Weights of a small transformer language model: 8 heads of 32, learned positions.
Each number is 128 + 24 x the weight over its row's rms, rounded and kept within 0 to 255. Layers, rows and columns count from 0. The size above them is the row's rms in percent of the matrix's.

# layer 7 attention value, 256x256, rms 0.117, rows 0-199, columns 224-255
size [109 109 100 102 109 103 109 110 101  99 103 109  98 102 106 105 117  98 102 100 105  96 105 106 104 100 108 109 105 105 103 106 107 104 107 106  98 113 103 106 105 114 111 110 104 102 105 109 103 107 107 110 100 104 104 109 107  98 106 113 107 118 115 108  94  94  90 108 112  92 100 109 102  95 100  93 102 100 101 105  93 106 115  99 104  94 105 104 102  89  98  95  99 105  96  99 105  99  94  97 105  97  93  99  97 100  98  98 102 100 107  98  98 103 105 100 104  96 100 102 102  93 114  98 101  93  99  96 107 109  97  99 103  96 111 107 102 103 113 110 102 120 105  88  92 108 106  84  96 104 110 107 113 101 109  93 113  89 109 108  99 101  97 104  98 108 102 102  96  97 100 101 105 102 100  96 101  99 104 101 101  97  98 107 104 102  98 107 100 102 101 100  93  92  91  95  86  90  93  89]
[[107 117 123 134 128  77 110 131 141 156 110 112 135 109 155 112 107 177 127 124 113 152 111  99 152 130 163 143 152  75 150 191]
 [135 104  94 114 118 159 140  87  87  85 133 162 145 115 146 121 105  98 165 102 117 125 106 149 161 141 132 129 125 156 137 115]
 [128  75  85 124 147 125 114 145 148 175 142 148 103 144 124 134 116 118 114  69 147 113 112 117 166 108 142 149 119 137 121 128]
 [126 106  99 153 188 132 163 103 131 149 148  88 125  79 147  87  98 146 158  93 124 141 118 166 163 104 122 150 136 140 142 122]
 [139 139 102 138 123 133 100  82 130 142 137 119 115 127 156  91 125 168 145 185  97 109 106 116 134 132 162 133 136 129 117 144]
 [156 117 130 145 155 134  46 122 126 122 158 110 110 101 134 124 142  92 134 139 172 154 103  82 123  96 110 116 106 125 120 100]
 [108 174 124 131 114 178  96  95 117 134 111 106 134 154 103 135 136 139 152 128  80 151 128 112  78 123 138  97 104 169 157 114]
 [157 145 119 131 198 106 127 101 138 145 101 116  90 135 126 148 104 113 154 134 135 123 167 150 116 130  84 129 126  94 139 120]
 [119 133 100  98 143 123 101 164 111  93 147 114 173 162 127  96 124 125 131 166 105  96 121 127 153  93 147 126 115 127  70 158]
 [108  87 113  83 166 119 152  94 109 141 132 111 151 156 124 145 153 146 157 134 129 117  75 123 149 117 134 125 106  96 127 167]
 [118 116 131 120 151  87 169 101  88 156 113 103 125 172 135 117 201 105 128 219  88  91 145 157  78 116 139 141  74  67 105 139]
 [133  96 115 150 148 133 125 138 137 102 118 152 152 159 145 143 137 155 188 145 125 138 101 126 130  93 115 139 122 101 152 115]
 [128 150 108 113 167 119 123 129 146  86 144 144 107 116 120 116 121 133 116 131 137  79  95 141 132 118 128 119 155 144 111 129]
 [125  74  97 146 128 151 157 110 160 134 155 127 110  90 130 144 134 135 121 100 117 143 173 123 129 124 125 115 133 180 149 124]
 [152 142 136 150 124 154 144  94 128 120 127 129 128 126 119 164  70 196 165 173 117 123 162 150 136 113 124 120 150 134 134 140]
 [120  95 129 140 135 159 100 131 106  94 102 161 141 112 125 170  99 126 140  85 155 160 138 124 181 116 157 129 119  98 115 150]
 [119 118 119 146 109 111 144 130 124  91 123 106 149 146 156  81 141 113 117 127  89 127 112 140 131 132 144 113 129 137 126 166]
 [127 140 142 125 139 161  91 117 122 100 156 128 111 116 115 112 102 131 128 143 162 137 110 155 119 104 106 127 121 130 106 147]
 [125  89  99 144 103 119 116 153 131 145 121 150 165  81 144 158 132 160 136 105 144 111  92 121 112 109 160 113 107  86 104 127]
 [133 181 155 132 129  92 150 127 131  91 112 112 133 117  92 162  60 123 109  98 128 103 172 124 141 151 162 127 154 140 105 107]
 [111 139  76 124 157 158 217 107 122 118 129 129 102 177 124 152 146 109 140 166 129 127 137 165 100 156 135 127 108  95 135 128]
 [131 101 121 108 134 140 145 157  51 133 100 133 141 123  96 135 144 106 135 102 101 120 127 165 122 121 151 123 134 114 146 121]
 [136 127 161  92 114 160 136 102 104 129 130 105 126 132 108 120 152 101 124 146 131 143 121 180 107  98 122 148 127  81 144 125]
 [125 129  85 146 150 117 142 118 115 122 103 157 141  73 145 147  90 136 137  92 177 109 136  92  96 125 136 121 120 190 135 137]
 [145 127 144 136 140 123 130 128 124 168 134 121 125 122 151 129 108 148  87 102 115 111 127 159 132 132 156 148 100 130  98 139]
 [131 145 153 105 148 131 134 119 133 101 144 121 145 136 165 119 134 202 103  91  99 124  79 119 105 120 154  70 143 143 149 125]
 [116 171 119 117  89 101 121 153 128 113 120 104 121 141 129 171 115 118 108  92 115 166 136 123 124 153 133 143 132 138  87 162]
 [104  79 102 138  90 114 142 137 150  85 130 103  73 141 152 127 115 140 108 136 125 113 138 170 135 125 137 108 134 179 122 141]
 [185 135 133 159 172 102 120 124 130 156 132 136 163 112 132 129 108 170 116 114 126 119 108 136 139 108 138 161 120 126  91 124]
 [150 149 118 112 109 153 114 150 119 145 132 115 117 150 165 128  98 147 147 136  93 142  98 137 106 113 144 164 110  96 114 149]
 [106 109 122  76 137 117 173 129 111 172 127 161 137 155 144 129 160 111 125 154 140 117  99 113 148 136  89 154 135  83 130 129]
 [ 94  71 102 182 108 120 110 103 143 116 149 179 141 114 163 119 131  90 119 112 133 112 101  73 167 108 137  97 143 133 148 122]
 [144 173 102 126 106 138  71 127 130 102 124 146 137  88  99  95 122 115  93 128 127 132 134 128 129 110 116 102 123 134 148 117]
 [102  91 135 103 127 148 104 103 130 146  96 162 133 123 128 128 142 153 100  89 165 107 146 111 145 173  80 111 125 146 145 146]
 [100 150 116 139 107 158 138 144 179 113 139 163 111  86 127 142 140 105 120 102 105 124 106 112 140 148 149 134 146 130 133 101]
 [130 123 145 141 113 132 106 163 153 123 146 115 179 149 131  77  95 121  94 125 144 134 166 181 134 160 100 118 127 107 117 142]
 [149 128 137 124 138 121 122 129 111 131 123  90 149 104 119  97  96 110 128 101  99 139 157 106  98  85 112 168 122 134  86 125]
 [118 139 165 183 122 145 156  83 139 146 130 108 157 110 129 129 135 108  93 136 147  88 128 175 116 107 114  96 136 111 120 141]
 [120 121 125  77 149 135 143 139 130 117 113 116 139 123 158 169 109 163 116 168 140 114 203 127 112 154 126 148  98  93 123  94]
 [173 130 105 174 110  99 112 103 129 127  98 128 139 135 112 102 105  97 111 151 172 121 157 164 175 149 147 113 110 121 122 165]
 [175 144 146 115 179 113 147  89 127 130 158 140 131 146  85 132 130 118 160 146 154 106  99 128 111 165 149 150 134 135 124 107]
 [126 125 129 107 110 113  75 104 138 163 152 120 147 150 122 137 132 141 130 143 141 143 112  96 131 147  97 159  90 126 124  99]
 [165 153 126 147 123 148 104 163 158 117 173 161 112  60  93 133 130 142 123 145  90 126 148 123 102  94 140 155 147 138 132 155]
 [ 93 122 101 115 105 133 103 113 110 125 173 107 130 142 157 148 108 129 145 119 162 113 126 125 148  81 122 120 112 118 109 127]
 [143 143 150 129 159 117 117  88 165 109 139 131 123  77 120 134 104 109 141 171 116 108 130  99 128 130 108 122 105 125 115  93]
 [ 69 124 128 139 137 142 108 133 146 121 123 115 140 151 140 138 153 115 129 130 126  98 122 171 149 130 118 101  60  78  84 102]
 [ 86 119 178 116 131  90  99 111 135 129 163 179 159 124 121 133 108 116 101 139 136 137 108 119 118 116 129 117 114  86 130 103]
 [148 157 116 156 149 121 181 109 127 136 104 114 158 109 109 158 137  91 124  68 149 102 118  99 168  85  99 124 152 140 115 106]
 [127 102 106 165 119 136 127 167 133 117 105 136 136 107 133 103 118 110 138 132  97 145 128 138 132  84  96 148  90 112 112 115]
 [109 109 129 191 127 112 143 133 122 104 145 103 128 108 138 112  95 161 135 126 140 134  64 153 149 104 127 117 120 132 138 133]
 [148 146 139 122 137 139 112 150 121 110 100 130 142 135 118 123 173 139 143 137 157 145 128 112 121 156 135 132  82 143 129 119]
 [107 128  73 116 155 169 160 135 103 140 130 132 180 115  93 118 128 120 104  99 155 121 106 135 119 136 143 155 147 131 152 103]
 [123 116 118 109 171 127 117 115 132 150 102 139  92 134 154  94 125 108 138 182 163 116 132 159 134 154 120 102 125 109 113 118]
 [141 119 113 138 124 112 120 144 150 123 103  98 100 175 116 173 149 125 128 104 167 164 155 120 113 128 109  93 118 139 181 120]
 [164 176 136 120 149 123 139  82 143  99 166 119 142 142 158 137 134 157 146 121 105 154 129 135 121 165 113 149 129 136 110 104]
 [117 107 108 115 126 125 117 139 175 120 131 132 109 120 117 146 153 106 134 141 153 109 138  89  93 107 144 145 138 122  98 161]
 [125 107 140 119 118 111 129 163 106 132 146 109 136  96 129 129  97 113 109 130 128 148 140  85 107 121 172 157  93 141 133 138]
 [144 165  87 170 171 125 105 163 159 130 135 145 144 130 128 158 144 124 143  97 123  88 162 160 147 132 109  93  92 163  94  98]
 [117 168 107 134 161 156 120 102  77  93 121 134 130 119 105 132 114 116 131 118 118 117 125 108 109 119  80 111  94 132 165 126]
 [132 140 128 127 139  49 154 128 127 128 136 108  81 148 146 146 138  80 118  95 139 112 114 140 139 145 130 136 109 102  78 135]
 [170 105  99 177 147 119  96 178 105 105 115 164 134 129 135 103 122 147 159 101 115 130 157 134 157 111 142 158 108 150 110 167]
 [130 141 141 151 165 121 134 143 138 119 152 157 148 126 125 137 169 113 164 116 147 130  97 133 142  95 112 105 111 112 105 155]
 [111 134 120 104 124 112 135  96 132 115 110 166 148  94 152 124 129 122 111 125 108 100 125 121 121 200 124 155 168 124  82 100]
 [149 144 159 118 106 124 146  94 163 113 121 109 112 154 107 109 136 125 131 102 124 143 117  96  98 122 132 116 131 104 160 162]
 [143 130 124 160  67 112 129 105 148 163 123 150 132 124 116 113 124 142  80 131 136  99 148 112 138 125 123 142 136 157  96 121]
 [155 125 138 116 141 132 105  94 117 153 140 176 139 130 148 164 149  90 151 106 148 148  99 147 153 105 158 155 119 133 156  63]
 [129 169 106 122 110 140  82 147 179 138 168 131  76 133 117 115 113 160 107 128 137  96 153 139 121 134 129 113  80 106 124 151]
 [111 139 120 127  89 149 127 121 156 155 121 157 107 145 156 105 127 191 134 157 136 124 118 164 103 119 113 122 165  84 133 135]
 [123  80 153 157 147 132 116 123 130 179  87 147 157 119 168 173 142 150 161 139 125 127 120  99 155  53 161 137 159 167 134  91]
 [130 141 121 106 120 124 163 133 121 103 163 103 129 145  96 141 161 116 112  92 115 111 163  96 102 130 108 111 141 111 185 156]
 [100 111 122 100 153 140 101 117 118 124 122 146 105 140 154 131 135 126  70 124 143 123 156 132 129 141  97 118 166 128 143 125]
 [146  90 119 188 130 126 147 115 181 132 157  57 123 108 142 145 150 119  90 156 111 109 127 145 156 108 153 128  93 154  99 151]
 [137 109 117  71 133 162  70 124 114 120 139 157 100 134 112  91 156 170 123 117 118 141 107 127 141 135 150 183 117 130 107 138]
 [155 163 133 150 100  91 138 118 169 133 136  60 126 159 112 132 117 157 138 137 136 157 112 124 118 149 155  93 135 168 110 124]
 [162 122 132 132 115 119 141 146 133 132 122 140  98 104 159 120 104 120 119  91 122 118 128 160 112 130 152 131 128 123  96 124]
 [102 124 135 137 129 149 156  97  92  96 112 116 144 114 133  71 122  70 105 132 136 105 132 130 117 104 134 157 122  96 132 121]
 [158 118 148  99 155 119 117 127 111 105 152  76 126 136 115 131 148  71 126 152 171  99 105 113  99 135 142 113 140 122 120 177]
 [147 144 126 135 123 150 135 134 103  81 112 144 119 145 131  69 157 159 135 123 101 181 153 112 130 154 134 145 157 117 176 118]
 [123  83 136 168 152 102 107 100 132 100 119 106 139 174 152  76 130  96 133 118 149 132 156 137 138 113 152 147 154 142 105 120]
 [117  84 132 119 114 112 127 124  94 136 125 109 150 129 107 177 146  84 117  84 123 118 113 136 131 126 140 144 120 137  95 109]
 [135 163 133 109 134 174 103 119 119 100 140 142 147 125 104 131 151 100 139 159 121 146  88 120 132 183 154 159 136 118 141  72]
 [134  89 184 173 153 116 111 116 125 151 145 134 128 156 130  75 143 148 156 107  94 124 140 155 113 125 131 133 119  99  73 145]
 [156 166 153 124 108 118 104  95 134 129 129 142 122 152 117  81 143 105 179 141 121 140  89 131 114 108 124 148 102 128 122  95]
 [ 98 139 112 195 110 123 134 128 126  91  99 108 119 132 135 139 158 155 127 135 160 144 119 104 146 138  96 102 161 115 135 161]
 [139 108 148 137 156 142 100  92 100 110 106 121 118 167  94  95 167 127 138 129 124 135 165 105 139  90 127 109 159 104 123 135]
 [122 116 104 109 138 132 107 144 108 136 115 122 155 159 193 166 142 121 130 134 137 129 131 146 146 100 175 100 135 149 152  77]
 [141 142 138  85 123  87 100 141 145 138 151 146 129 152 114  94  79 181 141 112 144 131 152 145 120 111 104 122 152 129 119 136]
 [134  78 162 146 171 156 119 102 110 171 127 101 118 171 151 144 151 134 124 113 101 133 143 107 128 155 151 113 151 148 114  86]
 [124 175 106 106  90 129 108 174 116  87 135 137 103  94  95 123 123 135 117 129 132 138 106 103 150 197  99 136 127 105 147 146]
 [120  88 170 130 102 120 121 126 130 115 163 120 125 114 141  84 107 134 126 126 156  76  98 150 162 109  96  98 100 119 100  89]
 [124 132 141 104 120 153 145 130 108 178 157 132 118 111  98 124 143 182 183 131  96 119 113 103 165 158 116 159 152 138 152 124]
 [160 118 132 120 152 124 163 125 143 102 120 110 160 149 140  91 132 126 128 134 128 151 103  98 117 112 119  97 125 119 150 168]
 [144 157 135 133 117 159 110 133 174  69 128 133 112 156  98  78 158 140  94 144 150 115 166 148 156 115 109 112 132 140 118 155]
 [138 106 146 130 138 184 100 130 141 134 116 166 118 117 154 103 121 122 147 159  98  93  78 151 106 106 148 128  97 127 145  89]
 [130 133 124  73 140 119 104 128  72 134 125 191 134 150 110 111 136 125 117 111  93 155 171 153 119 132 111 152  89 138 181 136]
 [137 130 144 133 119 140 112 118 139 124 138 131 125 176  80 103 124  96 154  96 171  81 121 187  70 127 103  78 128 129 124 160]
 [104 128 135 128 140 121 141 164 124  83 151 145 146 163 150 109 179  99 145 124 127 113 108 139 137 119 145 110 119 148 149 119]
 [133 117 123  91  93 155 139  87 124 151 141 160  77 147 126 182 120 108 131 132 129  99 149 124 169  90 128  92 120 132 165 110]
 [120 156 142 170 129  91 138 139 147 108 121 155 128 102  87  95 148 162 131 125 147 155 163 181 138 104 136 136 134 112 106 136]
 [125 116 126 116  88 153 120 111 109 145 139 133 167 141 139 111 144  90 117 114  92 118  72 117 100 138 145 122 127 134  97 178]
 [134 132 133 134  99 124 119 109 174 110 135 130 100  89  89 131 139 141 142 139 114 146 171 130 136 131 123 165 141 113 119  95]
 [109 197 128 146  88  99 143 157 101 133 125  95 146 129 174 119 158  94 110 135 136  97  87  94 138 137 168 122  89 132 130  96]
 [122 130 135 137  94  75 116 138 143 175 139  98 124 202 140 152 113 114 113 152 112 177 132 143 130 163 122 146 118 133 169 124]
 [165  70 174 126 110 135 124 116 123 111 138 112 145 120 122 109 145 145 160 122 136 131 110 114  63 119 146  85 137  77 110 173]
 [102 152 127  98 121 144 109 129 169 139 156 119 140 115 149 136  75 124 106 152  92 178  92 151 103 142 116 112 170 134 128 101]
 [119 122 135  70 140 127 147 118 121 112 151 165 114 114 146 202 119 192 191 151  86 114  99 115 103 122 129 168  99 143 124 140]
 [163 144 130  90 115  86 133  95 160 126 110 136 123  97  53 150 104 133 155 118 154 138 130 121 135 165 130 146 131 183 132 138]
 [140 125 111 160 164  75 108 133 103 101 117 163 125 143 114 142 128 140 154 118  93 135 158 128 143 105 109 114  99 128 127 115]
 [155 138 109 161 157 146 114 133 155 123 134 126 150 107 139 119  98 143  90 132 138 124 136 130 144 143 142 135 118  94 110  94]
 [141 105 147 135 112 116 134 135 135 157 108 165 134 130 112 132 124 141 171 127 132 157 130  85 129 107 101 137 212 146 153 141]
 [122 139 119 126 143 152 140  91 177  60 147 130 109  91 115 135 140 167 149 165 129 144 145  97 112 147 157 151 115 129 107  91]
 [ 90 124 130 128 140 133 136 135 161 155 140 178 128  76 117 119 124 128 131 114 171 158 112 110 139 126 120  99 133 124 135 153]
 [126  94 144 137 175 123 104 102 118  91  93 141 141 159 131 153 128 126 106 131 113 134 150 130 135 135  97  85 147 120 102 110]
 [102 147 132 134 117 119 139 116 108 153 157  96  98 122 141 104 157 108 108 163 105 119 169 146 134 146 143 188 109 126 131 111]
 [113 147 123  78 151 146 122 128 167 151 126 117 127 115  82 138  82 124 158 164 122 128 106 123 140 138 123 127 154 122  98 184]
 [132 150 126 131 152 139 116  86 100 153 113 110 132  89 104 123 172 150 158 119  99 124 116 136 139 103 142 131 108 125 128 141]
 [174 197 157 116 137 131 100 125 111 142  99 114 111  91 125  95 116 165 118 142 122 143 119 175 159 135 147 129  71 121 143 126]
 [137 110 134 167 102 125 146 124 137 115 100 144 154 176 133 140 121 124 149 136 120 120 107 107 141 119 136 157 157 140 133 119]
 [118 109 155 104 147 103 129 124  71  98 105 160 121 107 150 148 164 133 155 139 128 149  76 110  76 126 103 142 168 118 100 179]
 [ 92 119 159 118 151 117 133 162  66 102 160 102 124  64 152 133 150 182 124 146 132  80 117 128 103 155  94 168 159 119 117 156]
 [161 170 125 180 125 102 121 129 139 145  86 100 117  96 134 149 114 147 138 160  85 126 129 151 115 137 111 170 102 145 171  98]
 [149  92 146 146 143 110 131 132 134  69 113 161 129 119 138 129 141 115 143 105 125 106 141 184 120 113 121 145 127 117 133 145]
 [181 132 135 138 131 118 130 136 106 168  69  79 145  97 131 155 128 131 148 130 115 129 125 132 100 117 121 141 112 120  93 193]
 [110 147 118 137 183 126 133 109 151 124 114 123 125 142 147 139 147 117 127  96  91 160 155 133 143 131 103  65 146 145 153 119]
 [ 88  88  64 105 111 124 167  76 105 134 121 170 135 131  93 159 120 135  95 165 166  85 112  69 140 129 125 143 141 150 114 148]
 [150 136  92 125 120 124 141 116 125 126  95 110 146 128 144 158 128  89 207 125  75 124 114 180 115  83 113 143 127 132 137 118]
 [142 177 133 152 170 112 116 115 127 110 157 122 150 139  91  87 113 111 137 120 127 120 131 152 159 108 116 127  73 113 135 102]
 [152  88 148  97  84  88 138 127 136 101 122 120 134 114 146 140 154 148 147 123 130 107 127 169  79 136  94 121  67 109 100 123]
 [142 136 137 127 151 122 105 116 167 127 166 154 112 119  93 165 122 146 131 111 105 153 149 177 127 102 119 160 116 128 124 130]
 [121  89 125 155 121 140 120 145 128 115 145 137 166 165 117 128 119  70 114 153 144 124 123 108 133 127  97 130 208 150 159 195]
 [130 159 148 150 138 117 165 128 124 129 148  76 142 111 128 108 149 146 142 175 138 127 101  75 139 138 117 104 116 139 132 137]
 [138 162 126 141 110 140 105 162 145 124 106  71 119 108  86 156 154 178 129 133 102  93 117  96 134 163  80 122 126 149 127 129]
 [112 106 142 139 148 142 119 114  73 115 101 117 133 118 116  97 137 136 159 116 107 124 143 117 160 101 123 119 119 142 147 121]
 [ 93 191  92 109 147 121 158 118  82 142 135 100 151 119  91 178 161 108 147 151 155 127 130 137 127 155 131 129 157 125 143 125]
 [126  96 128 124 117 153 133 111 107 121 141 136 113  88 182 141 156 136 102 149 120 129 138 157 130  96 137 125 141 172  97  14]
 [124 100 100 136 102 161 145  82 107 129 146 163 130  98 169 153 149 136 128 103 143 136 134 182 117  99 138 138 129 118 103  92]
 [141 133 141 170 160 149 131 109 103 107  97 126 129 163 105 106 145 131 112 118 126 140 122  99 166 162  98 124 168 132 160 114]
 [135  86 132 125 136 144 121 182 170 161 113 148 134 116 121  76 124 117 151 131 153 142 114 115 108 167 137 121 140 126 116 127]
 [140  46 128 140 138 184 104 137 129 159 135 146 107 100 139 100 118  83 116  85 108 139 106 174  94  95 143 160 115 136 137  81]
 [101 175 140 106 115 101 143  98 127 137 129 142 129 127  76 159 156 142 148 142 121 125 109 144 186 178 137 102 145 132 127 177]
 [173  82 143 137 120 140 140 154 124 153 119 108 123 171  95  85 138 134 118 114 121 137 110  82 143 147 170 138 120 109 124 125]
 [174 139 116 143 129 147 114 139 145 158 150 138 130 151 106 138 114  60 143 142 141 135 126 155  92 124 147 120 116 133 150 128]
 [151 147 116 115 114 123 110 140 124 134 142  86 117 171  90 118 112 128 102 150 126 124 168 129 138 148 143 121 136  82 157 131]
 [178 102 132 121 122 117 146 147 107 145 138 137 151 150 164 120 105  96 128  89 148 115 127 168 108 108 133 125 145 170 163 143]
 [190  79 145 164 124 119 142 112  99 149  72 130 130 135 163 111  79  80 124 141 124 152  71 122 119 103 108  95 101 157 118 131]
 [130 110 111 106 119 142 148 130 165 121 136  86  98  87 142 128 112 146 142 119 119 144 156 132  81 133 155 126 146  86 147 120]
 [ 89 120 136 121 124 144 171 102 101 133 137 119 131 103 139 176 178 163 170  96 127 133 135 126 116 118  74 147 113  97 127 113]
 [132 116  94 154 163 116 160 106 141  96 109  98 149  94 115 138 135  95 142 144 152 105 134  76 146 117 101 114 156 122 135 145]
 [160 142 178 133 109  88 141 162  85 123 121 169 121 153 131 112 125 161 152 150 112 110 125 128 145 150 138  71 111 132 131 124]
 [112 128 173 136 133  84 162 101 103 131 104  77 117 134 104 146 167 178 120 109 130 138 105 121 140 187  95  97 127 108 155 153]
 [133 109 154 149 121 168 128 160 150 174 159 171  91 127 121 150 101 111 115  68  91  93 136 128 173  99 112 149 103 146 137  92]
 [150 163 159 108 146 114 113 154 167 116 127 111 147  80 120 130 120 111 112 131 117 178 115 115 168 157 142 104 138 155 130 116]
 [137 119 136 123  69 128 101 145 142 155 133 184 108 160 148 135  98 123 143 135 122  96 112 114 138 114 145 108  91 162 130 145]
 [127 102 143 100 152 135 100 138 145 174 101  85 124 126 100 117 105 119 135 123  95 157 125 142 159 181 190 120 101 159 128 161]
 [126 150 137 103 120  93 138 126 105 150 124 160 159 146 130 141  98 101 142 147  98 144 106  90 123 132 116 100 140 142 126 108]
 [103 171 124  95 135 117 108 160 110 140  85 102  90 129 120 150 134 175 126 161 140  97 123 118  93 144  74 160 132 113  96 125]
 [172 137 112 141 122 137 122 120 162 156 145 117 138 170  87 128  89 126 136 136 109 143 161 158  95 148 134 161 136 118 133 149]
 [ 81  93  98 121 141 124 157 133  75 149 126 161 137  64 172 155 138 128 110 120 135  91 143 145 131 113 128 132 114 122 102  76]
 [130 122 129 113 111 104 157 170  94 127 119 142 135 152 134 149 141 109 120 123 121 128 125 111 141 117 152  76 147 104 161 148]
 [140 189 154 129 177 140  94 182 164 140  90 114 135 118 113 146 121 123 104 115 122 137 142 133 180 180 117 139 127 138 129 141]
 [118 135  98 106 107 132 152 135 109 105  79 122 151 115 152 130  94 149 156 105 134 127 158 111 164 136 104 150 113 115 153 104]
 [ 98  96 121 123 136 118 116 111 135 146 120 146 126 147 121 140 131 121 117 110 150 144 111 113 152 157 154 126 107 156 149 143]
 [169 132 133 129  85 123 144 154 124 140 131 157 149 113 102 146 141 101 101 132  99 140 120 140  91  89 149  60 150 118 163 129]
 [129 126 113 129 156 114 118 121 127  70 143 138  88 187 131 153 102 141 147  87 119 146 125 131 142  89 132 112 122 157  55 136]
 [112 110 136 123 128 103 103 146 168  90 170 118  98  99 126 145 110 147 136 125 129 146 124 133 144 143 144  98 122 124 112 119]
 [120 151 155 126 134 143 161  97 132 116 158 120 110  94  69 140 149 156 150 105 136 115 115 105 120 120  97 121 127 162 133 120]
 [146 107 143 152 138 105 117 129 105 144 116 140 130 115 108 165 152 132 119 201 122 124 150 176  79 112 108 107 134 118 161 134]
 [127 156  95 148  82 122 123 114  89 121 131 127 100 124 122 128 105 129 134  91 158 133 127 120 168 131 140 135 115 121 127 154]
 [107 155 150 119 133 112 103  75  78 136 141 108  83 101 160 152 100  91  90 126 136 128  94 104 111 112 144 192 122 133  88 184]
 [ 80 138 111 165 179  82 112 140 109 151 147 147 122 164 119 121 168 121 135 127 136 169 121 142 120 155  96 145 118 120 146 136]
 [125 168 145 102 127 115 143 131  97 109 138 127 184 140 118 128 115 124 133 145 117 147 147 119 125 120 126 111 130 114 118 152]
 [102 149 140 113 149 147 118 108  90 115 128 126 136 130 127 145 122 131 103 108 128 113 135 122 167 132 123 144 101  97 123 140]
 [142 139 107 139 103 101 145 183 156 126 111 156 128 138 100 114 115 184  90 123 150 113 104 125 122 134 132 120 123 132 139 130]
 [ 81 165  96 112 111 109 171 166  90 140 121 181 172 119 138 163 159 139 108  73  94  72 141 137 138 123 129  85 142 127 182 136]
 [139 147 110 139 106 171  84 172 126  99 119 173 141 143 128 124 142 153 121 122  97 175 130 111 125 190 114 148 117 135 154  67]
 [183 115  95  91 132 137 122 154 115 116 136 149 115 117 162 154 118 128 157 130 134  82 137 135 131 143 109 115 146 136 126 117]
 [159 156 152 162 134 132 142 142 112 143 105  94  90 136  82  92 140 120 188 109 146 118 132 115 174 100 134 167 142 107 124 124]
 [129 159 151 175 109 120 116 157 108 177 115 121 160 139 132 129 131 131  79 100 156 113  99 156 123 150 139 106 136 136 141 110]
 [ 98 143 136 163 155 120 171 116 121 187 138 125 152 102 123 108 107 117 128  90 175 149 153  88 112  75 102 115 106 128 157  72]
 [133 155 126 125 144 134 137 112 160 113  87 126 117 108  66 111 118 124  92 124 117 118 119 163  68 172 146 129 119 165 121 185]
 [117  84 138 138 150 141 123 145 122 159 177 144  94  94 161 121 153 126 133 127 160 143 163 123 122 143 110  98 125 143 109  72]
 [122 116 109  92 106 117 172 143 122 142  93 113  99 142 138 145 138  72 157 145 131 135  88 150 117 169 151 148 129 158 134 139]
 [152 159 130 172 166 116 119 120 107 138 154 146 140 108 103 154 110 115 105 104 158 134 148 131 127 122 101 170  82 135 103 119]
 [152 172 121 108 171 131 137  85 127 103 118 115 136 131 166 148 135 160 161 145 149 114 149 103 113  96 140 136 149 124 143 139]
 [112 101 135 131 124 157 159 114 129  91 118 121 138 113 131  89 161 115 150 121 137 123  59 104 114 110 127 108 113 164 144 103]
 [ 88  82  89 112 159 127 119 130 123 118 147 146 119 134 163 153 161  93 141 132 138 122 148  87 120 120 124 132 129 149  84 110]
 [117 128 125 122 122 141 121 123  96 136  74 122 157 118 138 127 136 114 146  96 113 158 116 141 104 120 119  51 115 175 176 120]
 [107 127 136  99 139 190 154 140 139 156 139 136 106 134 139 160 137 140 130 126 143 135 122 144  98 156 157 136 140 126  69 144]
 [126 119 120 148 114 155 162 132 170 156 127 160  82 129 125 164  99 160 154 146 129 133 159 131 151 116 137 119 136 127 163 128]
 [136 132 107 161 104 122 113 146 202 129 136 130  95 145  81 158  94 111 109 120 103 146 130 147 134 125 109 161 138 130 144 132]
 [ 89 155 108 156 170 162 146 109 145 129  97 152 156 144  95  98 109 132 116 129 126 119 154 130 120 141 134 142 107 127 171 104]
 [124 108 141 102 114 107 147 119 105 156 102 157 103 130 149 145 121 132 123 128 135 167 117 119 139 150 137 160 171 127 148 109]
 [154 134 141 140 137  93 182 135 127 163 129  96 121 148 171 137 106 147 112 154 116 128 126 182  85 166 152 141 175 143  94 143]
 [177 118 136 147 165 138 156 118 168 112 162 132 172 108  84 129 128 161 168 129 117 147 139 129  81 144 130 125 127  88 117 124]
 [100  92 128 127 100 118 151 159 140 131 130 109 146 126 107 180 116 126 123 127 166 136 142  84 100 165 120  87  99 155  84 105]
 [126 126 147 110  78 162 142 157 164 136 117 154 178  93 156 106 138 149 101 154 106 123 141 106 110 166 114 117 127 110 134 129]
 [141 168 124  92 114 109 134 165 148 133 129 163 116 155 125 148 150 105 142 135  82 125 113  87 108 150 135  89 114 133  91 140]
 [112  79 152 111 117 131 144 115 136 164  92 110 155 168 122  95 147 145 143 140 122 135 119 132 132 163 111 110 105 118 118 145]
 [128 122 112 144 165 178 120  90 140 140 165 137 115  86 129 134 127 112 120 122  95  92 152 123 125 144  75 124 172 124 139 143]
 [107 149 136 123 120 129 119 108 110 110 118 107 128 152 133 183 125 121 151 117 167 142  92 131 139 140 141 122 136 157 145 139]]